config.yaml
num_attention_heads: 6
num_key_value_heads: 3
vocab_size: 2048
rope_fraction: 0.25
bias: "none"
parallel_block: false
init: "trunc"
init_std_down: 0.00231
lr_head: 0.0053
decay_fraction: 0.772
batch_tokens: [16384, 32768, 65536, 131072]
doc_mask: true
train_tokens: 371200000
dataset: "wikipedia_en"
Each number is 128 + 32 x the weight over its row's rms, rounded and kept within 0 to 255. Layers, rows and columns count from 0. Numbers have three digits each. The size before them is the row's rms in percent of the matrix's.

# q: layer 11 attention query, 192x192, rms 0.287, rows 138-159,169-191, columns 64-127
# k: layer 11 attention key, 96x192, rms 0.319, rows 73-95, columns 64-127
# v: layer 11 attention value, 96x192, rms 0.453, rows 64-95, columns 64-127
# o: layer 11 attention output (transposed), 192x192, rms 0.34, rows 128-191, columns 64-127
# up: layer 11 MLP up, 768x192, rms 0.386, rows 0-17, columns 64-127
# down: layer 11 MLP down (transposed), 768x192, rms 0.193, rows 0-17, columns 64-127
q169 098:173185153168106158064127193045164154151102142125101104095145161074132113127121119136191134129116143086137116162134121091184181110069063145058132112093108114053222155148092166119155128123124177
k73 096:139138068160112171152164125153086146139101127123112151127108134159134148123172120189144177124160096170087109161127182128151151156125096135144085124116120157178160183062113152132162082129137123
q138 103:136120142105167182148048076123061086043121109167118090202153088134084139088128120132103139163116147115118138189159104117126142144108147128138132168166106124136108127127096151150136122163138076
q170 094:100100119151160123141095100098166096138089127141165123075078156132139149086153176152131135064116191193122138123139062044117139102191077076127109168091133162138166109175131044108159104160103157
k74 102:187142139093126130169133124098068138113146162150193148135129124116180176118089114116136107170136100091135142099124102117053146150138106191088098141145083144129125126158122124087179119146157165
q139 081:144149158127137143108143143088120054144118111149108060110150072083151146126168114086163155134162126178075127065101150062159159179094159131070165134076133127152130138111121125174132142209117119
q171 091:153089175115125137140153170123148085108115143108146115114122208088080106194103145121128149093125113151093081124108140067092137142148152093151121091099132110105068093133165149199150202116162142
k75 105:139149161146088121139184109080113071100116099142088125111129128103122122119089032143117124095079116137129143104172172109084166106124166171115119140105115105123107146186169136091139159127134062
q140 086:135098074155133154107104158119161190116126100099141155163150142104114145113124117145158150135109195109138194103129046165092146153135063164174111127115162096108163149104172126117113153096064120
q172 094:071143115121080180159093117145140133133075101120170092157155128127120096145094122128101115174203144103151171156153195123119142131172188160108161124163101137117144123192125170137156161144171145
k76 091:107094101141151118117130136103209151082108121061142140183093156083079180061108120115139133122122123106125127119199153102127088132091146150176116102167173131133097086115132122160124184148106197
q141 077:092131168145134120127102143044097148216108131076126164093086186092117141103108130154115134164134095147144159095085142092183110089179105154083080132115160157147102111141095117090142131110152098
q173 093:149107090111092165141107097140126169130109116129131082136141094121146131126139104098065148153107056127135145109115111194125140115155118163092112084137125133050110086109078175098151109159170144
k77 105:117092100197084125156059109105133176093132180115119107114141141114174122120132146113122140054154134098117103143123081115132176099136155129160136150098147147085086132109121086096102160140149162
q142 096:131153163107085046100105143100175113156121160099113118107151130132146096147172113160111147111131097127103090132062178127116121125082126121076146092104113190141143172128127068173162061113120093
q174 096:151097167153103101094083182121109126106102085071168055117168182123105108142148148160135057152162103125067105141108128152098095128063158136106122134152130079148159149155128070109177115154189062
k78 088:147128102194171095125089143177092196090121072150177104101119166121157063174148116170099127099143088171106226088156164179134124208113166098142127196123170133087085112108162138116100115108146153
q143 088:127135099169147129139109116142054166038147130162109067145171098125108117083111205178154129169140167124108137144127098119115134171133127125160138150130177185120165132154114088133156130121126106
q175 091:112139108143113053084138139130128092121148077108155176134113149161131108120093099067136105123144113159131128112138155091147137079108140111121140086146167087104146142152165139171139186121121148
k79 102:117182143146132069088165154154106088094177106108116158102124100108133139156083069112108154113148182133208182077129160128126106107067147115099112076138145097169105118130097112129107194136117149
q144 109:152130167120062067105159122119124122173115150122089212077114148087112144188155069123114126095184110138067142127089167066131150187123157145148118143083072129172161120122165116134165136113126119
q176 098:129143113144125121127130157112165116134166104159198145098177170177097130132123145124123111128135138148100154181115118116136140176113162110151205121146098093160146118105153145142123124186131070
k80 099:086122169101116083137130107189102145209154140180154145091150116154163084152167131112140205160134181121153199120129118140102176112130150106161096141084162084153146122105181060095104117140159127
q145 102:122184135138119090100108103132180072143139164107152123137160157122123184129120142120090195114122179108115129175090149078123072139144084075111144122166131104171140192146158107187114171147164141
q177 098:109149142130160116130068112077127104198074093132162133098073127147135124128105127147103138113153157145160061128073124100138178197106121114127122132154109115150136152125122124157142156076121162
k81 110:113099102128138172178066111172112171182095142150169134148121064116130090212206163110138119112131126174117129112141140171102140123088051116159137171154104088150154142125168124130109067131096117
q146 077:150131127142060117128144167102154110121139154147085126110144147144129075106161200145107140113104176140107110117172152111101092109117097116080108119097075095131160081142168178095110153175064121
q178 092:137168136173160181068096122134116109112127179151092112114183142149105122099153071140103136089087077092154140128138134117125150105130127153151131151120171130110137145130118170148145132181195106
k82 087:129127117102101130129138123093190127138121149079201158111117099159094130144130126195144172125124119193121048123082195130124108090133088122173115125145180066126098144110095123212132148162074170
q147 079:167089153142089178138135117148175129091168113206184107142123134170166114114083126080156106139067180097172079166108114136132131074121110136149110175171122132126122131127103115145167161161111128
q179 102:137084126093129129146107121192188193175103150131102084139084100072110145165151138181156148070127106077136139102196122137137140107140169059110122135183191129148134137108076146086155084149074128
k83 092:120134148172136122100102133099161114151162128119175140148122145119114215119055111118108109111169113065139118143164109178140186118142114143126125064147165140126156137138070116122124110196180098
q148 097:105114064083209128139111152138138166100103157130114172183130058155141124066158172109108184133066168164131180091134080152107131165129106169142107151159134130116179128123090122108152154107153135
q180 098:119175094081139102171147117182136178135126129154124087138143142132134127113108106174132094076128119157150158121144142120106123099080130139071135169091108128146180137110156167072133075107097092
k84 090:152150110085159152122135114125145152156159119145132116231129141150127161110121118095110129173108148150124167146155184074081087162169116146097075109133069089113119126156120138163131130104175143
q149 080:160170167136152069129109172148174108085122193107137125110135136064088113115116081145071150133166103145093128117196105056101070174148143129141103112120107144080149107171145096146093153190169158
q181 101:116102116077098033088146151146078143140132114105172088162120140078107105158122118130099104099177169124140159153117080139127151159107136087147160142141062181117174182070094124095158139173115147
k85 103:150115101154172083088147128099105145164158156174100216124112128131135144117115084108107182053085089112146126179092135136111127099073140139127167164141108121118177151109137150131093155139130075
q150 100:189162140097104082115143078130156097126112140111098102055131153135151121134171088100148091107133108124137149126112195067160157152081098125115140130086159140148124157063122174100075131143179126
q182 106:108152140033118139097126065190139081155090139111142105132103160144164156093109110100058107049112183058148176130106165119153124052075178079151139177155131144151122086136143111093159105150153108
k86 101:145104126162147154180092128173122144175131136148122143080141093127205115139106138194183086145121142116070140091090103124119144124130156109125116148095099107117099165147180094188119081146118142
q151 085:166126068136100149113155151097114151085175156191071117119167110116092129084118139085108132112133201097205156133144096149122090093133102137163167092120139119189129146141072116164140140173125131
q183 099:125094083101146159114195111085149159141131090106106090144080119141160113120151114135110138104182147145119119150076106074075107202161126089132115139159135114157127133105127117123108083100143112
k87 093:132128207130131123119150121103177112141159144066090167139160105141140143195091169160161088085087107090099084125091067130134159163120131118087122085134152069175141058173111140132102078196149119
q152 081:123086107089141124083162187205111124117084142114142123158134085136137107165170094125067113145130085145083083154082132110126146219095157150098070100100107154137156131138126169184106174150114148
q184 097:099134156090139094097093147123132116143151086081145066130154125129100121135076169165097103102091128068106110106176150074152119081125126117117105165136150186120150131183172132184123120117145140
k88 092:137120080116085089124104178090070125114196212142125141106121118113128194129076120050113147191103155110182141151161149108135105106097138129113110127174186145129121169138077192125082138153098094
q153 092:148145144153065130115154146146129121127127132135131130123083175092174111152103094118095085062095095162112085114102140157123154140126152105192127108098143181191124131137146142068175149120091115
q185 104:099116099140130140172126125118168128162080151172116086121112090113086135149147106140175105093159079157072105129120132138108139131156159184148072102154116110146093070125222178133130170091071173
k89 090:121118169141096125120132088201084140140160158156184082107136124111142118107192116156085102200121156175143116121131143135119174131221130159115183090123089203133125122140136175119137105106065102
q154 088:136123117117131113072136102156161077115101119087170140131073141107118130113087126150126128139150126112113153053103059031076095139128101149082118187138129131138163081145100158059140169140176131
q186 092:172192092121160169036100138138149116156135063142156157177124140173126109122104085116128092145149153087119083124114174203177105197168087121128131120096092129129112126117131111126171148099080161
k90 096:133144091153120131103198140060068144117070112066143133157124177159166140175178124116086145105103144088087161165074174135106141127144153120124157229087110147039130192116149100172140153148123110
q155 091:122109115139090053123166115136133105175138149120090109101142142135143161140138096128148045116163101118133093109105155099173087142143120157045177096118065156157126139132118159096174165139156142
q187 101:186121162110107090146119153154127085104083120135141087085146143103171074174178093081172129105153102124159140113113093248094130106110073048089106191126159126075060058137142152127169127121155120
k91 096:149139101088186132157105100170115155138133065168177119099140150196116070174203151140149133113126138111078116126073146110113165057131086156162101103098089139134112112125150080143100106152115088
q156 091:143096132112124138121160118103131097087099109168102062119155122096077148153092135145107113163162160108161180167148149095151121117148143107155147128150092130096179103118116125124122125119155142
q188 094:137166101163055163114162123127121131080189144093148094139165097098208094115203121106140121098076124111211050173129149117102068089135106161104110059140115093150113127155121110183051143155156114
k92 108:118116135171077152154142103136142149087123095147124168155100111116149138114173153117145126116099060142057099144146148130137113192118101131139109127128148101170139151126134191176107158082094080
q157 106:119132169153095116150108149171110145138122111132099157052133114092145144151202151127133133168096090171128141175139162131119169157084167135194135181125052111177086131103155149095146101123138133
q189 089:143156165088108130196110079138103138132117161088142139082188076136200101058071189127160144171085152110093210151123097131081123117096189111093152100135102107126109156110062156115138112132117150
k93 101:121131122082065117125102081150155160107140146111188180099099095118103113092099036154166126136148142135104134155114178140098112102116125134112132125104149108104130133139128127145100146114158153
q158 088:158127162128083122110162138201162142157124165199120115109167107119159112138133193135140191126113093149139175161123134121151167130102172095125153169176083123123107142088148123160138126148116128
q190 091:127177137190166106146127114145174114110117162121170093207062140158116126103086135130122154118135170090121149100070163114145079077143083094127108119140139115092166141102080100098102111158131121
k94 098:131068097161132155102148094062115123119122105170121124168099122126120175160102054129118178131129181131122140147121213192120069132131148139101149080100213108169188107129111140187135180115110141
q159 090:125084112147134140115177122194119171168107094157106153101143221155109090115169123147149188191096100137131126164144125148156156155092174153159100133184142115121189110155075100105140062105169102
q191 093:118131100138101116134146125085139112079148212138135152133094136167192151125152139142123115127109109137102122115183166135047090074132101184127124135089154182128133115118063147107107112105119126
k95 102:118157139103137062120145108088097103174139167158134174138103156124168146153082114073094097170093145189127077094134138099150087128072119149070185136147142119156168089098102149137147215139161096
v64 081:112195144122135114123121084142164203166122101190059142164111110104116109113153178117198116074158100109104151114109125175127162165148145096098116104235109138105160163089106131140113143127153109
o128 083:135122099114077122125080158122128183128063136131148105108122120109175103146148142142102112167104159133138148118162119154142111159168136119103183135111132094120089053063109110069121113155102128
o160 091:102131216136174182151151149158082153143105092099211160122127092124139088144148126080087091110106121113117143182108102102168161177084119112145081169079133137139130157119129171134142102202115137
v65 086:177124109113149142081101138210142153178109144142110189119090101098109109128128088116099130132108059110176147121122080114165129078113104110132141068123152059108163215140129124090124118107138194
o129 087:074147116082104186118144144113078116065105100093197068098135077183080116072079115117074128151097154114147180130115155156115142151114098100152150143156177040149176126122162140075130153149136175
o161 091:145144198115162107173139131061171156126136145117142116176134200115131151099129127135180137088161142144134131123134088120113153119172116161155105165135139176124022122128126126157095101139122107
v66 083:184178160164120145151127139081101071140137117115125132168110178110128185189132126054096101065144134113062132153128112106158133155130167127181150188046099111119126205140131082158135143053125138
o130 090:081170090082111197166141057076085096091110075135128112136132087130090175107093140153143124136131144114183147136079098143165111101137102148119156153092138099090168160140103125135157078102116127
o162 091:127082111150095102097075127154098165183141135173137095147137124139179076075157117142146125146142124115110111098144103081111107073091178130106141091180149126192119126176125143086145062157101143
v67 081:120183155174169083073156134142119148124066143091124082185135149123071170133126133126156116091083118206152077190159036144160130150140096165198015041066157163147128193143131126101132128153127140
o131 082:066192138090111153103132147157179049133100142153153152058136106164151095067146135115132155193106089139135141158095117132082153167111146089077180179106109104110173136139131165205147125242124139
o163 091:147045164104117137187139052148105094194170109186137102126116082133127150179092118104070106078153156048131168120105179122164117122110118103124141135204190154122095136108127118109152146059145147
v68 088:176126058102103160113074134113154088134181148114164148167139127117154118176119089112116142131157120098155157127127126091114176114062098155139152151149164091112129149154126085147065108165111120
o132 098:164120121083114132129144150132101131103133048177121132183172090106127151094035149131128110110088130124249157138205065204132079117166069133126120121144124171140131124176130108136095164075050106
o164 084:151132175146187142100140158137124142114087114118099114116143118155121066116167136115111133115199105130095113071064166098145120136128179120076078109057158141112087084117142129038118116128172142
v69 082:173164150168099150089126137147091136130150128139082120137088151124202160113148154122135152118063142121138144121174139132174100155132188128105109117137072126124146160179156109148166121095140152
o133 078:142071160150114077107155156106130109146148130074080111114076147102157177116158145178088070136103064130097162119098174124160160137086120132079121116103117088115141105105162148155081123143105101
o165 096:119126074144151119196121147126114086089146113138195165133101098173099121133167159116157191089125144130159048160112122084035037078116082154136135139166100139159109205184155130170130109143128137
v70 085:160142106126161130096182118176099147092117143096104136073135152091118121147098145143132120153175096125097114079100136110087122142129124169064166157192146082144157131130153117104145107139092133
o134 093:079109114180146175073123110134151177141114110132141139128148133143135098161165143132105080163094139123102161153141110150094141143085138190182115109109097110135142137109110143121168095163097195
o166 084:169139141075119119125034124135162061122168170129117111157118149086138105101105092156129117098153153200119098127120153135159080172155145062092156152160166143108082144181155108138109173061118099
v71 086:168120115117170144125066123149147066108154147131138116108130144091155106117153110076128208105185115147140146149162181133095176114137088174103144107156123061119115182133138089165123112121168183
o135 097:129100112129149222148080147125094201080110132167184130167119115151084171111094159137157124068071148102155148171124019213134121123124093136146153168148145118153117131111162151079101123152084128
o167 082:119130165149115064093148054093126132158162144156094165070151153124145089110122124149104110121119120163143094113048154069119124115054126062106111108130127172093073089124128152202151133105138080
v72 089:167140141137114172122125171152148147077107137085061139167155112089150130157155140090159132056163134101065134131096155152077145127061110131131153147113144064201161149151122098152165152128158175
o136 081:138148133135127210113134030114040197067110093094140140126090098111128074118097180135108059108045106116164102156132099161128144180142114101148126161097173138117113129099101171091111113114153089
o168 103:088125080156149086179101185102086080150171129181157129105081110152147114070119095133147146196116112159117167116140109119061127082119143168128143161155084119110138094165143083121121069089124148
v73 085:081120158078136151063164153131170109104145112111065164159130124113095128121121131131166115102131099134110158084068130165119140093109168124091212126203189188184107179140091074174100086123140192
o137 086:123140130156084122148112141147145126163116162135176120134135171085118129162145087134124137191161148137079110075155153144099128216165095158148109213060117165124162076122143140131105126125164164
o169 093:146130092123106113135177163090108143146146125107135090065082075150112143077136120095130095165092066133160155173185093071125107102054167187138098124119095043128158135088100154043112122125096180
v74 078:124117116130089176098115132113154141102139141141076161159155175103169143129104123084146170088140139152181093184157072102198126093161168113142111133137088102152134160143129183068079105115104177
o138 079:109151146107102057150110142077200100090118093162096111142122173131138147134140124125139133082124109127161141131076119150144120161153078185092149066122057122177164119147111156181125108039139173
o170 085:189097094158135116112081134149097151163121157070150102161118104102109124077092133173144135173151121097125107172185208153100174135125112100125087143153208178108055160134184062125116135118156109
v75 075:093101120114134128079069146208129150149090131121105074147161135079145109150114121128047170080190063167114103128127130070138090096113165164144149114160118102101124135102138120178085131066128098
o139 085:117101119131188086148130091162094156061148126142085162199156079180120157123141126126109168189085170103159127110196084156128098096136121122122131155170152144112156172173128102099115105187138113
o171 087:108148109147115177153111119055127045176148119144106137122101114164119165172096097119158083081165125094110098135068139092143142104101105141120113132125141126133093081108095144136109117166086146
v76 087:115141151107133132131145125144085150108123079051095149125155135164126115066152100146125084120101119092139130124126146137169141170096159094210145133141178120140136164139103134139100171147161066
o140 089:136154137142109118130163096113081143091164125119112097104132150108148116129152134118124166119185144123101105141129185118084128129168204125151138152077151134116168087134162071079165099134119089
o172 097:129105142133132145137119146095162146178145148152130139089050069113105140122090131114125107125124164139107110159114110162116098055129106126104052106168107089173093169109098121099135089069181150
v77 076:068153100131102121057155160119119162094144094160165136172153157128120175103152087129127117180145153070136124120089126148192102142179137109122166160185078163123110162115199196175178104137148107
o141 082:106126144135142125172145145103097155182151125129101121097125175108109116159132109136111122071077140128136163150166155121144142118179145086133152116109120128122140140068084113133155099075064067
o173 088:130085119160077108122074115080173081090138160110173105140158098132200187159119162169141104132178156154147044133080147129120161135079130151109121094124146109146136182179116156105168173114155156
v78 082:115104173134145101079182128076139164111173163111106093106124058114147128076127115133125112110173121064112175179125072145128172084133161148119163143101125137108129142153129163082094185109147080
o142 086:149151111127073098171145130143059124142124089146130143111128171192057152102127164156132131101156100135075124155077133140150174126141139126139126117150069126109182170106154173138090122061187138
o174 084:154117129128085144157100098171173111119150120093129152116125124045110122119108108114133117081111107153120107100134195171128153107103163093209132115038170117123090087115141095059152154102109106
v79 083:188120159151095130093085159111126090135151148132123132135125164113112147201141084151135094069158148165134122116149101119115102146161085115130096084126192151093173126169108119127108100176127139
o143 085:140114117187141159100086086115178157121136142108116113170190157149130165053145152139128128141097126164102168126116123120133133145140187134122180087128197064111124062144105155126096149168110083
o175 098:119132090066114134111118133094094101186103092152137139120086105084137078108104121098096143162101134063146103167179145194126179104131135134176105200058072148127125157103130101090125158094131153
v80 084:139136190171110158156137103154066059213106099123175107117168115079119120124095145169091160121148103161179157135138129139122113100084121142109147116057145127136097121089130142166087067057130163
o144 088:082139141151087103140127134139153068111158152103183137124156166129109176116155128145117104152132169155092081112119126097126142135133135164081114092125085112133147141128159132147158150155189142
o176 086:113124059119150076169066137133206190113069156138048110087132107138173096125111156110088117136088122118181116197114139148105116102107171084138083148138142135136153081100144110098153158165135077
v81 092:082113098084179130127093053141128143175166168119105053151133146095130096125141111151076130126158099168168106137100115064101118163168168173122136120125153131166109181114183133118113110157112081
o145 088:074145110177143171104129121128152142096171170074112114093135113157108123079148141168174071152092138107124107172144110089122152116112087147103126120107087125091186172115148115156159102160088093
o177 107:133126195120141187107116114135146069115072079148163117168174129104069134152082108152104145119136115160146161058083146185203153150102094098123106145126169127141109106094108164102112136148161169
v82 093:095134169096146203113146099082142107100124131140096151123126144128139167047086134158161118145106119174084106081109173126112101122165112092104122166199139162157103152086140139132162153167126092
o146 093:131107114168098172085171135134166169135118163129104088052187135139119112151180090132094125130111091169073155123151127179136139162096168154146102153105085165088126151113136128136150123102122103
o178 090:135114094119076020064115098163083107144110100127148137139095138169139146138168154161142142184122123134113110165121138053086145084102105154130120139108136118113196148110149091114137072189169126
v83 076:175147146125144122121128162141166111117086130131154114167148066108108100118124126128135082132138142065117059111120168072105175121110133191160099112142150114180164177147165098090149134076059100
o147 089:146179124060088143171169184114170180100156116135154109082155147133123177098081118126156179141121107095122170106141175134142113119180140140152062090137158118141117128129102139159147209085096137
o179 081:136096141132129175159131073131106101160120143136100109092151204143157139139184093150067110112122111194127189129108116180141176126126113091111114169162167133138117151099098102153087097159145158
v84 076:179097135099118126147128097117137179111158233136099096111117124138171111138124141096122119090193082147113160129120090167081121101095119105119089116107191082122071104093153153072104133178097141
o148 079:155114133071129113065136182162135070081099119163151140131085083147079125103128097081126096180113135113140073170146155158103151122154166120164110117137160133176119104138115147082155094105131157
o180 084:123133105132159157158094088103108199114086178106130207225167155130152129100121219161089128144112141149170120095110149142143147135125173122111121111121148120144135166122146125123071190087159147
v85 078:151172082159107077120139170129093107182159212093147057159087152168125187134134119129075129127133148117189097135135114101184129141189139100121106153135155091126147058080120103159099131124140119
o149 085:140153149163133103137166119131133148140214111122106046139157173089142128174119171097117181137100154110165173142144115172171111066096128150118141083086144126077128112134150170114167148174094137
o181 079:089138103138135135095078158092150103111080113155097182125158125066150139125090111143113094160141078084055053106128110047156126184118106140130139141125154150079149136121128090149095126132132082
v86 086:062207154089146111090168094159101132100176112118116128126169153148126131135115133147162102142060085114096138091105145112138095056119136149178134128111080143134135166134116185158157179119097159
o150 088:089154125149126117102105163169203113159111167098136151103162165105146136146164136132151130140133103124123142185070193145104134221089111106091106130133102051115118140151137128131169091113097107
o182 090:164133155120107097116129112121071151113114095101156101170103142128080134110137117180087134144113116182139057122164067101081062126119128085179136121094160125098120138146190136122088113140194131
v87 085:099166172125111126114105108188149178149150120082145143149146151126139187110120107085126117153089158116088159075152116071142097152118166116158051140075091192170163147130113107114106094127167163
o151 096:090151120103080030111180095084201097146100168098074152058159140074154163139163149153081177100146075160178151169109142107122100135111119133102167064159123152135137224112149182116109161104167169
o183 081:178098126159187167136146152163115150151138091157179097094082096183107069114126129133186112152052188133116123099127095151112173110082140146168151134113153143147178117153147101136138085175111140
v88 077:123183128118109157095123196167138153137131101133107167152125134129138063166067097116130100119082067131166119099101152106120153159101164146145130168127114069100161149147111099050171175056093157
o152 087:129163079112183164104084196098065116117141050130180089241107169162106131118044104124165160126133181065172123085101106112132145143160087152091111118135148110145102119176093168132157099122134174
o184 082:160114170156170095135119079101159111156119182158118114031166097102124133097198125066120113123087139154114202127130145101098107125105178127179179104109120140171142095115155123121066117132056104
v89 081:151195039131113153095107118185096106141140110092176164094149148150158130127119069104098129115205117179136160129166120110148143136119085168147173058125159140130134100135109105126158024084078092
o153 084:149065153185128140106049117108104113130140124179129082165162106121142160138140179094163097132158116150181128168166092152095157084119099161185083087132144087144165123192150149111093169128105116
o185 096:105146181105117143159126118081170130134064102121170177097120121127092129161095105175092148118123131108108068145096145110212120216208147114097123151099142145136076193135174141161157095154142171
v90 078:105138171110142128165121136105091114113132113074119184101040171123138147160162140105142112127101144164144142112102148187131115111097179091138156106157175089119177154143114131146188135143169137
o154 088:131124151089148147116139136173123138141079115184151161146207145144112125135167097211136074176156062100081160102103143059157136180120174116101102101124037149096095141104149131074148136110151122
o186 082:115100091144127140145117131108110133102147143118101075121146142117097126081087185101144152066126156090126110168186056121117124054143127121119188116096172123108138138118174121141093120155062101
v91 085:089129185108190166097181125201099131193100087122059104160195168148116119097088110156164059105106121160115147134182114120099062137081098094157075098079136215162137113125100138107173114093119184
o155 096:133124137126107130160059157195250042167139149186141164086159102148107108098155105121107150129131124195165113171091156112118165069145149172095138089170094089189155108150114154181125169216136131
o187 083:137122089127149110091153088097095177104135130098157146099103129057183143118109135113141131123153151049065158112107116118135117155146093083102103151127164073124128161116118124088093117096122126
v92 089:148096172094129111029129159165175142116150143121120140156159129171123096138113149057129125100146073075074140101152097110154104138118108133112209058163099101160116093093119132062166120111100138
o156 086:143120175112114167130150132144133177145142132137116150119173126141127105140148160134165145149123107145106147141194121125156203154118116139168183100137096136154146106118127110119099093147032186
o188 093:090112095127150083213163126074138144146108135159130117100084076094144122100130155103155115123112152138165140138099131125140107144180179154099082148118158115139096090159111111140158131097147127
v93 080:166104159084145145131137098160088074128115083149111152124111105136223164172121141101106165107132114105117129147118083128098111119126130133136135137114100158126167105134065170175106114093145180
o157 090:116114138117157099162107097136159122126115109128156077060159117160106142161033134108130138136120144119153134142166097090156143082080106180135092128153172099105092067113135082099137160176106141
o189 085:133131134190133174136101128090099162075131115139110128183112142150112107078180194188146129141143144200141130138085157158085146111143127112081179104156103109127138119135130163120104175155098049
v94 092:133125090119128078172152108150132061090096178092152143131175037123138137134107084138150095156077101098117111108142153130125052135131155097113144152097162147145133127134076079189119095112083161
o158 087:146202175119127084099127176113176075178185127054121161118147141117158178116084116092134117185088175144169112122127145114158132091151141100158100134118118128133140169145097121158170134162137159
o190 095:125114115134122158136141173176099100089141159152139100102115140128095130084187136174122115125179085148119091129157061111144118110190120108129114154143094111112115098141140152107133087117183055
v95 090:099176135079158156141126118173068135130106100088191082149140119143141121144129146124120167201115142101160137150119147151072128172135173142137116103098084166117155103066120131108126100191145077
o159 099:134156137135095085189123100103142120137127164141089140132148122103082145142118137156138113097129049129097122106123127077166110100160132160105102120091135141166108115144152189121149152035100181
o191 088:097120163097168188031141155118175085144146116092128160148145137135139102128124081084116070141168153103125190052173115160176210185110071097104157147124140125116105138185148118164102139099171117
up0 059:120111093139186086168086089129172134140149152129134111139164076117096111141154129041110142159143176128114145115083123111076131100124169138085164144066149156144097159143153101130144132098111152
down0 058:124098115168146151207099093090143043210100126147151124113075126093160142138115125117130089108101218138133143117149126139136116144118145129118119113155086099173165124137090145148126099158117175
up1 120:139121114139123115125146102167142130099096108138151105094103119107125085108179106141102134090116109110110085037182170182119109089176153158154106110098051100177175170109140143118160166176157138
down1 121:141120152149091152095119084095107135055107131099093100158087133122163146100170122168146208086128125134125179069135152139146100126111155149166131169109079161090153187134109066095125157104057177
up2 112:110084141193103149113128146100118123184180127131181166126172153164067130136088122104097084149255116160141070105102102156123094119078159106094129153173163190126145158098107083118143082127100150
down2 113:094149130127130134134165094129166146088091134093123128193136124099173089104175163105137125081071186084118115131103185102180127133140130132190116108139097112149159200143149134096113155087142164
up3 024:159138079103146128169128135121119161127163144047153132095106174102070110171116129134123091164166160105095157130158207101107086187132113109130150128109166174138139078095174160145100130152163132
down3 024:139111051139108136139037141090175096067086075144092211127140150131138107127137189144126131123115191111152174108118165127145126118122154124143083126111104107142086091176117089115114190123118113
up4 104:151110118105152115126161128138143183167158089077106111095082148054181081087143154131160116067167130154057169125143154193141196103072115145093129098162107135066103131129107100140140087088084112
down4 108:106255141118107135120104098139082128124126134126174126113160150169127136117165079084098138119161107048116106153116103078114120159169116140142146149148152101112086198145115117095123089122125116
up5 124:133200109122110129177129106167150134149088132162080103087131131099118095175143124129143217105118144102154118110081102136136141084113103149165136073099196104110169121156160127180131199126170135
down5 119:140139104126114108120154147135096144093114114125115131139118160143177070181120126148061155148123096131103104062161155111116143089135072137078134073124151171137169137133160117072121212140172067
up6 075:119114106066108066100180105163105182099153110153071126129141159149201107086174128124107096116131117147158122089109118145158117148134153215135107099198146116196213168178160090137119156137033121
down6 072:195166095101139159169144149145141153133171105155163160110092097129120132108149127134172133164163137151185130122164084087173096070103146189121124137150117159133133121159194141168142098137160118
up7 092:107075140137097160117143175115117087134243199131108111190131131066112130140110145077099165100099111132093127159133159139128133135139143067095093142162143146110074177099157121111161101078136108
down7 095:151101099106109157078108105082148102173120094136179110046111123070152109199123110143141172145129145150147129121137125152143143154085098134175092089189114084146175143078100144129225136133184142
up8 125:132097136132141154128123129080116089084134111143082131069118150193086117114125101088073087112110151165100100148150124123125162151181120120056178149143122146147068114130182115102135185109095099
down8 133:133115143138145148133109127110120130105117112149170164138087185165116128124093125109140094201186131099133107140188102160124122172149127130062172120099129049158159120180102160135131080150137112
up9 050:151120107084114141122145137084128173107161105207120127114109133113098117176158117062139115180105103122106136123122135160072073120161155128042101168123101068129096117149099139147133177114121165
down9 047:139088147162122087111075143140181112156110175098152137136128075155174098166076148131150176119112118139152113162106097144112144128103108075127125140086055155123119128136117093151093056137137120
up10 035:078098120111083109137147074130136158138107174078169078149084123055125135065113159147137146082068152211082172169116222087178124104134128115153099085163164139078177112119143065147095115136109166
down10 036:136147102141168123102083166125158108131154119158094185150159177170131160134102106152083149233168119079140164110106116134166176163069099137154117205137095104164111097134134143141182110127114063
up11 101:122160088127100205160095092125141149061078122149122127121115133093129038170166063070144131129133098102125083102086143127120131113166109155134110099179107190162094118098158105116164119155203113
down11 097:098109154171168111072129162178104095125128064095068101139133079114146155151079124127186146167169038182167130165146121075142129112120176147114101139205145155109059146089141118118146093102203150
up12 116:079106114127166166089173107132114102125126134094123114171205175131144146112123096111172142169123152160118098172126144086063141085155115134177195155128081113090048079091090129139131188138138102
down12 114:109169086147143077146189148178097082126112155104199073110148179070114159123154135132130095117122111141111092123150094043159140129167142204121194162107120093100155116119040112106133117131144115
up13 130:165113074135083168148135160131102123093165117122167119063105110129123206105152137217169135150095168105169127128077132089160121140114096109133170118143146137124141162107130116088148145120118114
down13 119:115085150129140093109130146146093137098165077134113133086095142122173151118136103161186114149140180160100154123162167095167123189201156067116105141129162099117205128077136159104154134101160190
up14 017:130166141168157169154136115135112130109093096112105123148166162129155165189152122099090092094140148135110121097151123162158158129101106101134097164115178114199110132109111114167138191120184151
down14 019:107148134147129112168103160145165124142128175214077142108098107151128165126143169116168106176171186134157156151133114129097167031115163099143120145158051124127144111101184105123151071087129132
up15 103:168099176127108068146172126115088144156189104103128126114115087105151100085090191103092135120138079120109159156136134147118105169074139113145124159144114130104078090155123066140190134112169182
down15 107:134095082103149114074110139090135165114123135132139128070141145148157065138133208171111112149169088186156114098140101101185098126114101086162039102125099129106088159110138170151148094121094128
up16 119:125069121111188178121149129162076156087175123118103154147092152142103137122137121096145171057105098103148122140119169165119102174115166144164103088130131135142137160063176061100137106116111145
down16 117:145109151178128104097085117155158085090149144145113100094157087146128082114103116115114133146058122032146093151169123100155086188146069118137141161158145108155121124090087074120182138109132104
up17 137:091116121120089138162165148159107108172132107139086164146101141136117170103132084139088111083124132140134177113131112132063146088060084158195122128142130099061100130150124102128169126188122172
down17 133:129206166161100086129142116103147099116167117134139148075142111107155168116123040097098160096116140120125165088112140096105097115132140129164075158120194165125117106127101143087083168153106095